Part of a small language model's weights.
Training: a variant of Muon for these matrices, 172M tokens.
Each number is 128 + 32 x the weight over its row's rms, rounded and kept within 0 to 255. Layers, rows and columns count from 0. The size above them is the row's rms in percent of the matrix's.

# layer 2 MLP down, 128x512, rms 0.0972, rows 49-69, columns 256-319
size [100 109  92 112  94 112 102 102 105  98  95  97 103 100 106  96 109  94 103  97 100]
[[127 111 113 106  95 116 122 115 170 144 121 135 126 156 158 141  57 121 149 120 133 118 132 129 153 135 141 143 123  97  71 190 102 174 111 104 117 108 198 118 109 124 133  93 153 114 134 144 109 142  57 120 127 145 153 115  96 152 170 126 171 124 141 124]
 [166 153 117 131 140 125 108 145 126 163 136 129 106 139 159 146 158 176 110 132  97 147 195 131  93 118 184 166 162 145 143  81 110 157 134 101 148 149 151 131 124 122 119 131 114 142  68 101 121 113 113 126 123 168 155 110 156 189 148 148 129 134  91 127]
 [ 93 121 110 126 120 114  97 119 109 148 134  83 132 175 133 169 100 138 141 158  36 141 106 176 138 151  96  52 163 105  87 152 124 119 163 143 171 116 115 191 109  87 120 127 135 106 100 132 105 130 123  94 110 146 143 130 126  69  65 103 116 144 162 122]
 [147 135 151 133 198 197  46 181 121 145 121 130 135 128 116 127 142 127  82 142 139 162 138 133 117  93 147 106 136 135  85 117  84 135 152 135 177 129  50  88 120 125 188 140 171 151 109 168 113 120 188 148 125 142 112 151 123 137 109 177 163 108 174 122]
 [157 111 139 108 174 126  29  89  98 141  92 143 131  87 143 149 110 133 137 203  46 115 132 100 147 153  88 107 159  99 156 107 112  92 137 127 132 104  74 136 116 122 163 132  71 145 124 144 131 137 157 102 110 115 188 133 108 122 173 118 119  94 159 110]
 [130 110 112 147  55  88 113 133 124  69 156 146 138 194 111  67  90 112 163 113 137  56 166 177  66 151  76  93 124 137 162 135 181 152 136 148 126  70 186  88 116 133  55 120 140 138 175 115 106 108 145 104  97 156  91 146 141 157 147 141 117 132 144 153]
 [165 124 128 115 167 148 125 177 137 143  72  98  86 112 141 118 175 174 110 107 162 138 143 107 132  80 125 154 124 105 168  94 112 118 140 121 226 159 165  96  80 142  83 104 147 154 165  92 156 139 135  96 176 192 190  95 112  92 153 168 101 127  96 107]
 [101 142 149 132 114  81 166  96 150 145 127 157 128 134  60  96 127 123 123 135 156 112  93 134  99 112 134  84 144 125 107 127 136 171 165 153 143 183  88 113 176 136 107 162 116 130 108 128 130 192 139 129 144  88 196 135 146 113 139 161 146 123 176  91]
 [100  79  89 128 125  71 126 138 177 146 132 139 150  97 158 172 135 110 121 102 136  95 105 154 119 141 125  87 164 152 106 155 117 136 118 134 131 145  82  99  87 107 178 158 131 115 155 218 124  74  81 126 136  79 181 144 150  63 115 141 160 134 110 109]
 [137 126 151  85  75  36 174 103 208 163 172 173 155 168 151 123 113 111 125 121 122 107 141  71 143 144 109 150 107 128 168 169 136  96 107 147 150 126 158 132 109 171 113 116 116 101 158 156  79 146  95  70 135  99 174 154  96 120  79 141 219 144 135  93]
 [146 100 131 150 148  98  87 164 115 110 151 115 100  70 183 169 157 158 104 128 118 144 130 138 162 169 151 110 208 128  85  52 116 155 158 135  67 132 157  96  94 165 124 154  78 125 109 100 123 129 166 152 150 141 128 148 162  84 139  63 145 127 107 133]
 [135 114  90 151  83 114 130 115 122  87 149 108 128 102 199 191 157 118  99 124 134 110 114  83  80 120 142 119 166 158 128 156 125 106 115 162 151 153 204 146 128 135 106 148 187  57 140 185 143 169  95 128 137 122 192 128 102 119 171 125 171  95 147 110]
 [137 137 201 123 129 135  49  87 152 140 178 174 170 187 129 113 160  94 165 110 140 141 104 125 117  71 112  84 106 172 163 124 107 167 159  78 168 159 106 105  61 126 194 121 112 135 170 120  50 148 190  61  77 115 128 117 122 120  93 189 165 128 186  86]
 [138  89 246  93 133 138 183 132  44 124 121  86 116 139 118 159 145 139 141 129 101 179 110  92 101 165 113 125 143 121 106 163 109 150 132 128  64 155 110 243 109 148 118 103  55 111 145  70  89 126 143 129 108  83 117 110 190 149 149 111 107  98 127  99]
 [113 134  92 112 122 114 117 153 106 137 117 115  92 129 173 130 112 184 108 139 129 149 118 177 169  86 128 125 173 182 112 133 133 135 137 150 106 135 168 181  74 114 149 162 127 102 116 103 160 169 144 129 151 183 120  71 115 133  68 110 119  92 151 159]
 [129 101 138 114 129 127 151 156 119 180  68 162  72 122 180 190 133 138 139 144 125 124 172  92 104 166 178 196 138  53 156 166 186 126 144 160 127 130 195 114 152 123 124 163 129 129  75 189 133 133 163 167 142 106 121 109 160 122 138 130 108  92  84 101]
 [168 123 112 131  76 135 184 138 148 134 117 129 110 176 113 100 137 103 136 120 153 142 112  94 116 134 106 104 130 178 174 159 170 140 111  89  81 159 124  98 144 106  72 133  98 128 131  85  83 151 125 149 139  42 126 134  85 226 107 157 113 118 120 110]
 [111 141 184  83  84 121 150 162 104 114 101 106 121 136  99  88 153 179 111  80 142 136 143 145 159 147  89 138 182  65 117 137 113 158 141 147 156 140 131 152 110 140 222  96 143 128  85  89 131 136 125 186 182  67 115 103 156 143  97 129 125 148 168  68]
 [ 85 185 130 165 131 117 111 144 122 132 162 161 163 151  86 133 155 110 181 134  85  79 116 160 112  82  83 165 148 165  75 126 147  85 100 166 104 104 140 117 133 137 133  99 125  88 192  52 151 130 110 153  79  58  71 106 142  62 162 141  87 139  41 167]
 [112 109 165 210 104 112 206 141 124 204 131 189 177 159 143  66 124 111 145 133  88 133 108 145 118 109 128 102 106 164 122 145 164  68 171 141 209  95 107 154  95 163  98 147 144 190  92  88  85 151 138 130 131 105 101 156 142  84 109 131 224 152 116 132]
 [130 159  95 131  94 121 123 171 158 175 146 108 179 129 141  76 129 142 145  99 132 107 123  86 129 104  87 107 152 123 125 179 102 160 108 110 111  77 174 169 180 135  88 151 122  98 192 145 122 119 148 161 113  63 114  97  79 132 102 132 128 128 132 109]]